config = dict(
    hidden_size=128,
    num_attention_heads=4,
    bias='none',
    parallel_block=False,
    init_std_down=0.0,
    optimizer='muon_variant',
    learning_rate=0.00783,
    lr_mult_o=4.0,
    beta1=0.95,
    lr_head=0.00636,
    max_grad_norm=1.0,
    warmup_steps=200,
    max_seq_len=256,
    train_tokens=95880000,
)
Each number is 500 + 25 x the weight over its row's rms, rounded and kept within 0 to 999. Layers, rows and columns count from 0. Numbers have three digits each. The size before them is the row's rms in percent of the matrix's.

# up: layer 9 MLP up, 512x128, rms 0.26, rows 257-303, columns 0-63
# down: layer 9 MLP down (transposed), 512x128, rms 0.228, rows 257-302, columns 0-63
up257 112:504552518510511487454504475474486490545500517536484508488524441506493518468447547492514510484472474519498503521514476475469510512452531506574529531512516507520499504497462518460527478527487520
down257 111:508501500496527525486463502464538472530524499519506466504499471454508535491509489497503476512519492434542496504505474476474558444455522516531522497527466505486469504520508505510510461525476495
up258 106:541532449494453477538556511469490501492512489503517456491472498507490460534494488517515530506474457530504538548469461503502479477478496520465529455455481533509525510507492497525490494531515522
down258 108:526488499499484528462513540529493509497516538493516509529491558481517494479489498502481515523455484458471514516475479511536572505483447521543536546468499490468527515442552497488554492500513492
up259 093:458522501493529493440504481518496489458490529514514503502440523490499519480515478496512554511470527522507477499495494533503467507506482511487497561506532554501499488513494544471516509513518502
down259 101:453493509502525534512501490515473524490503532515495512509509501489511519483523477500532509549528509484496482481480510513477523474471474502498518506546497531480458499576534464535470467507489507
up260 092:505484454472497484503505483525516472499479494533488464505504522533505503513463520514501488510498523533455511491513469516487524509505467509504510584461498563499467513496472521513488499533505510
down260 074:515494510488512474545480474521503510467508465488485558513518474469431528462511501471487528518477479478539498495540530503541463506497528526482445508493482523528503472506501475524491553505519471
up261 094:507481525507521512518485520558494488477529508494513492471495498536479504490496486506498497442472523524503448515477507471505491451476490531487509527530502478474507430477494488487505490551509500
down261 088:490554504453541466461470503487538538543525517499509534511480478496507502455507572529500514496463547493473462480468511539462495490489534508490507505464512487492452516491488505507537508453520559
up262 128:490476511502469541510538486498513512480488487518471530509480526473507538508496495480478508474463548494480438548495518489513489490476560473513488496461506475480522498484476475535464515501495511
down262 138:502516522453487481422455502552497505531499510470509498464467472481485490505547499454498489477504500535476462526526510515467527490519470526480512480447515499488448533497512474481510507493513499
up263 111:522518471485447523485469517536480469523481564503460512532500517491429508476491500492526518460517518487504508563517529502528493469459523541486557497474452502472510470511502487487519486514482505
down263 117:499507492483472471504514529466510501469485530502496490467483454528461523485530471468505508489516479539469499482528503511480498508480522501497483487546507527461537512522463497498511479463482480
up264 098:537520486498514499501510492537484507508514464473498576527492473507460510497469497483542515454516507530462499511495510515488460490515568492505499567475478478478513465510491497505513467476518455
down264 105:510540491509475475555483492512514526444461487498515484469503461529529524491506519471504535487512525526465529483508568520480501516514522496526483497518487465464486491509483465446491506515481429
up265 095:487536521491497492495511489518520527489459490463507518464487481493457470501497506472485509477502479537504524497481480520501477554471477509496482492450502464541498484505511485470482454528479486
down265 100:464531508480510508532495502520522492482537461512510461449516492472492498499514494507491496504521477535520558458527469480522519491519473525494524461496520502523480502482491532513536511485474469
up266 099:508477491487484468467497492498502447475479556467528510449513510488519513532496505476522485488473512547502497483512537532477511497551488480546489493489474517498486498512525530505513479478481496
down266 078:541528528480514387505459519472519496468518502475495477444500493491477483496497462511553508501543505499492513466505496500527502492476480496490532502476519533513488536522514494547472545523515508
up267 087:470499469472479530509519538459527478502473519537439484505544520506497513502499489493508496482460531508562482531531510534464498502506489457475506500546482506457522513490519470498554519491496470
down267 087:502493503536496523489509485532495499534481521494515488474510505488437483524523519481483546534493496540491440540511494486473471472467482536489527548479492510529479526497461494554516563506523486
up268 101:539451473495506491510493531466510541504501503509544467523504473486475492493486479494495467491552484489520482517479504515517498532538516500504512509529491486513461456500499529498469535462512513
down268 105:492502536543504523480479499531484464482514442504464520491503461509461538495523520527491483434514517499512541527456510554510488512501500500455500488512477456526508530513504547529469507536513461
up269 101:523502515513504520491506471515515486514510488510503534517479544534495493490506504491535515520461469515515490523502463541540502535513464526484530485539478463551527511527505538512493521459487529
down269 101:508543498483534443510468489482503502499536493462533461510529505479491496495484462512527518494532542495490528536446527463510494512492500474491481518492479489483494493525549515477463527501536506
up270 104:530511482486497522515517544481505448475497525501491445513491526515521463517561521494490538547485536520524474500523517535504504530503486486528475499562486538496456523513495498501501491471542518
down270 094:507492438505486511532531513521503515548544510494508519495469504484509525483489458522478516492467440520521467555484498538505510477514514495464456520500507468499522462485511510508504516459520452
up271 098:487488526500491532473478489518480498523500487507509534470479486483498507488497518502419463467469496496524528530555488521488487491533498509459499556526496521469520499498520460501523460494495527
down271 104:481506513512500475554508472518524500489480489509525477517502503570489557483488504499458493508499510472497520466553506479474498511472481529508483496489437498504508509475511521476487535496536507
up272 112:506517478552492458512482533501466511483473502521521551525495490512522502509492493483461481538526502496485497519520494438545532530503526493495520481482479505478489511512492532521506492509493496
down272 108:496493541546511497509462497491482524522489466556508552496479546517544502485490493524510493499492537495489479506496489457535501490493506503485486548515495501504536520510464494547536517470502492
up273 096:497491469503487476527533506511501463493482550500515528500467473505526518505517438530510506534518527525479501543517475511516548449475507508490516464494509487525494491462537556539462511518456480
down273 090:514482521496531513500532524521515470476527490529498519497474489503478466468552504490443434488426498501534501503472491520480523482521506515498547489465515498473527539509497492468551499485496478
up274 101:526483494442511494496515491535493481548464479498488503480537525527510502504511554489489506535521525541465471523517478494523529471498536462475485507498532461485520486510479502480524518509477479
down274 085:472501504521486409469507498507516511526489529476511522478467500508472505523542468506523508530517544482502484449530537520494484485468492501518474542501526515496505496467531465490518506521553490
up275 095:533487492456494500508512461505515394508492497455524484465497516487503534512491502515461539507508495537455507522496509473498486520536476475472529513508517480502501483521529506504525502509533496
down275 089:500508529500531431486493498497522522517522566449489519450494464477469485554496472494548478507484563517451483504539514514511515514466489531488467522507490507559508518548494484482503529499487509
up276 086:518504496492496501516526500520496504498570511526516517521496585461505501550483549488505536519514494491551458527489495536501528441475475518483486484488507498497525489493486480445512496496514504
down276 081:506483514525499472496495515534499500573463490559529497524475472494473488469528504497512478535475538469459506491498487502479460474487485509544499493480489475505538503504501481511488530508472476
up277 099:452506469451488518476523473497514538542524496501499522477540455506491507501502490534476452512536434452454482511494525508509485544519490467594486486502478507488527552515489531538518489494492500
down277 099:508509518527512539470530458485519494447501472542504480451519467508516503446498464543516489506523475531554496485459499505481519474488468501511479543476533533530496510480473477466504516528492492
up278 101:524503475496458462458516491442479491510544502500488504504486503481521440494486468520479491498508537512457458492490524497450501511504476550509486509532509513511506526519497454538463543533477540
down278 101:524494511520481521517455530517521504504497531561466451516491468483508518450520452500473528515509512529514538516496481511506482536481516486503512507468492465474478470476509497505470454516507511
up279 085:500468522502470517509478480484472468488473501514507539474498487505503487473484516511485483471505510512496521500480517475526507506520512544485504539518509442513461483508499550449533490476487480
down279 081:453496503505508512494500524439507514502497505510500523501538498507501512542497506472520491483492498491492487494478470520512509480486503499577495488498488523488548521510485481506472495498534517
up280 102:486505534527484541489550526498521521509498495500499501525483487491518493487489529454495488520541487463483491475424446507523500464502511525528501486519464475491576506544479502503459497501507499
down280 101:501498518513466514514503489516507502494531513494467507476564500528500482489506480492485494511451506496464508475471513471487504487453534497491481501450453485508496514523473539494457482522488538
up281 093:508508483511478556486521490519514461483446505540462479498507464489462487469482509511496510501521482473550454524471506540488449487531478496508478527526474553456545497542506506516518558478491517
down281 097:531497480532533490500507507506504487510516494495474497504501485546507546503556510554426424504495539489511452535487526472526516471475532486504456469521473512495492509482442463525468487530504486
up282 099:484517456514517467512500496485481504478507497495473523517531576496507525498521499506472526510506528465463495515483490536474480518498474495510603515469466509458496516481490476484510501507518490
down282 096:459528488520556453474485481525492527515518488459494477513490463488470515458519502525531506492484519477479466511482488536501488514515519481473515534552494482486470507527508522485550489496528437
up283 098:510532495491489530492498462518468503494509486487462505497504508534508513476504458485496512494497511510532489498470475449539540448529526502469525485561507515514478533505511451495515475469463513
down283 099:503505489488462447503521464540504509471499485497467481505488530514481521482493491517519514490497529459498451505521498467529545499530496532519478430499520525533483485505473473492528471516470502
up284 114:496488533477497477513510497495497516532502466482514463519532492506510510515565520510475435446497517479527492548498506536491465480512447480548522482503504511482524503476520469502523495498496519
down284 114:482513478477489436527522505525461554474525509481506537522544512458461531470494484565519538507513484519504463498508520469479501480480506556500507487510506469462500524511489504543482515511487559
up285 099:481434437467477540502465482511506503497502495511488501510469516542515523534486482484484507512472546496478466506473507480504470530520490482496495499498474477497545553542548517529488505469535512
down285 096:512518488505519467482499488457545503533554500553490499528452544515483475489550498542539502517515509483540466486486507498504492509494540488523478517484490499488519527535471489521515499527511511
up286 086:462522496478485521481486500499511488513521473487456515529476483499454518476529511496489532500474515516541488487528507501494505533480524492556511468557519466480510493465542499544487548477505508
down286 085:516520483494482529480488516493514525506523474464510477559531505543479518498490479473495544475438468497506476491499475545518502514495488483527521527505534495496489506471488547491531510506490505
up287 118:523528525510484489497514508489489486514532498485493480504507537486452500481541482497491487474495470550462544490523451500547530513512478512490457567519482465519488535500512494512483522455457510
down287 129:479501475515474517515535504488477484485517545490467485498475512473494513448510479453482486488482494488512525499497535485471518491513510500533440450453506506479496447511468526448488485518499466
up288 100:450510501515482548488476466490482505556459489487542513510523499514481501486508493470494487505467514509478570507490472483493492484496487524540527496514499460474579535508505496508530526510480531
down288 110:531510486462483515455499452481487514500479532467555496461497494483479499487521507536506502466479495502468526498477501487478496499512501497513513458496528549481490506479541493508535461513523545
up289 105:527538478501495466501516470501548477506525496469436459514536504512466495503527502471493502499461516481508516474494500520499443477519485477491491530446515518546492484508527523490438510502546500
down289 106:482482519488490495480502463500514473502517505522528464466477508559542517540471498540512507510483463501500485478482528498529483486515506483480447447464484528503499483496497476487547504495475536
up290 102:503537502520515526489508465502513468516540534470472530450472480496524479504499544519490463536516517464496500506483544489480512483488480490510549517474471491500516533497509503462478506508489481
down290 110:493475482465493511536487467534475502527491529515524568488466470522524499517472525474550489490498493544474545492530520488496512491496473523504495514523524564508487506521516511498521515512465543
up291 111:547488496499486557489470486503479459518515509488495483494469507489497462490519498515503510506486525524492451497511520493510489482503513512485451482515531547521456486505528508479468506457432579
down291 100:476517475509485495500448507493520539445470498493485486548482505515506463459478478511530527490508476481488534520503497494503554468499520480523526532488480483527480519442522504539508480543509539
up292 099:462523499521528450511550520496494524489493503503547512530518489508464501511488504487511543482530509516477535536471457524474521556493514490449498490497471512464548519469520490489530516499483533
down292 106:486497527489496533451480518482563495521505532462441493516514519500515523560491507500517509512515529522483485537491496494490513550503533518526530479542473487497476507514501562528477543493529484
up293 110:478504459492494493511516473475494468491510506491520452506510467512499497515487555531516518504466494506471496538490511451484488532480505487517513486498520565484542516541493500517493501485493508
down293 100:482509528512552503473504494482495502471535461491569503454521488513465523466504457438482500515471517520508551512482545519489478501484507496444465502469489522498539492512518459504521499550463485
up294 110:528476467501507472497494477467485496489491520529478494495497495493486496471524537456493526511459489500525532526513503528494515506514500507456521501506512496504531456507510480494497504492473463
down294 109:504513503517480463513492443576523475535468513511477522532515505506502466522501508479497526494471498495526470488504517485483527504519475522526513443499495485426471490486510558510479457516549504
up295 093:482487492459471506497506494481484509502529472464512474472508485486505474525513533533517491511494502461519491547521492518499555557495498493499536516540463491476512511515525472510494498535498478
down295 099:524510557507466528518496481483473502524477477547525500520513518475518497459515515514467502478515521494493509527486508481492490498523490497436451547493509478512496477534492503497511488499514477
up296 088:502500486478490501509500555482523486498476482525495550448507518498492534511479532472485475539496521493533484521500550529487506496492541506584517479554486529561499476521488500484490445495510514
down296 078:466465536547535499500501499513493513516495470518480495484470500529478518482483472554472528502509474495529481485518514495478433446486496513502520469475523472479504518467533493476537539493491516
up297 109:494463505561526454469495505465509508481552500528513487491484506543509502522492530517506494525484450482496505510491507460482482479528545466474486528494491460507517495514483498491538510518525520
down297 106:522536487489499451518460513513513495500466518540523464470490514480541501526476474497481476498505517459460481513495484506492518537468509451468508438451507494472483491478487530506485539493517501
up298 093:469465529473521527496471513513522495510509511515474495515495511497474494535519510494493485503483498505471463469474472497503483549517470521519510497570525493482509475467532457493494520467515484
down298 092:511523460466508482522497520478484508492488487518480498505529461505490512522515469485505535475439513505512483532503490507464538491536536493506523499497540478500502526496518497503469507494485524
up299 106:508496500538497525453469510487459468490512527452496487478525493502505509528453549476500475507496513459518511544509467444480532498478498477545484484480529513501472527522551514516459506511562463
down299 112:522503502494477457467505446534558519483461515516486507463571494489546533491523518524509447473483497474512496504504511533505507535493509528479501527503501492507488506510483545494500465501490494
up300 099:511495504498485477468494531528464514517518511452499481488500473527533523466523442501500505480523506474503528530500530520516484504474537499482456500534515492495508580503530475490490453517513481
down300 095:458486517480478531514492541501526474452549513487479477490495438499484522457492509531484483474517476523514564528523472499466525497466514479515485508487460490481488512487510502498488488514567491
up301 102:482452549523518522506535520476516449467512498519540503474520544504457481479516517531454535528531493488510495498515502469494449508499490509471483516454475542492489513461488520496496495479484502
down301 100:525529491482501467484470478490460544500511514465534495525518496540527442474503528526484501489461480525530512486486520521518538462499496544492514486461495525535559470526515481521518505496555460
up302 082:503536485501498551446474519542445507516489504494507539523521456517501516487488466430476502496528483527487507499508481505509508480488508495486513513524470459501477440497500445486495496526484510
down302 093:462502513461523445490464452508538509484504507512518554523498499526467506526502474548471492513499581452507491510509532521486545533518505477467516542471501471526501475541487547517532504475504477
up303 106:556526525461498507499552492507502496485477514518503506524503537542441517510489507469508494518425521512466490489495461542508499498497506524537474562502536490498576472474473459518495524475497530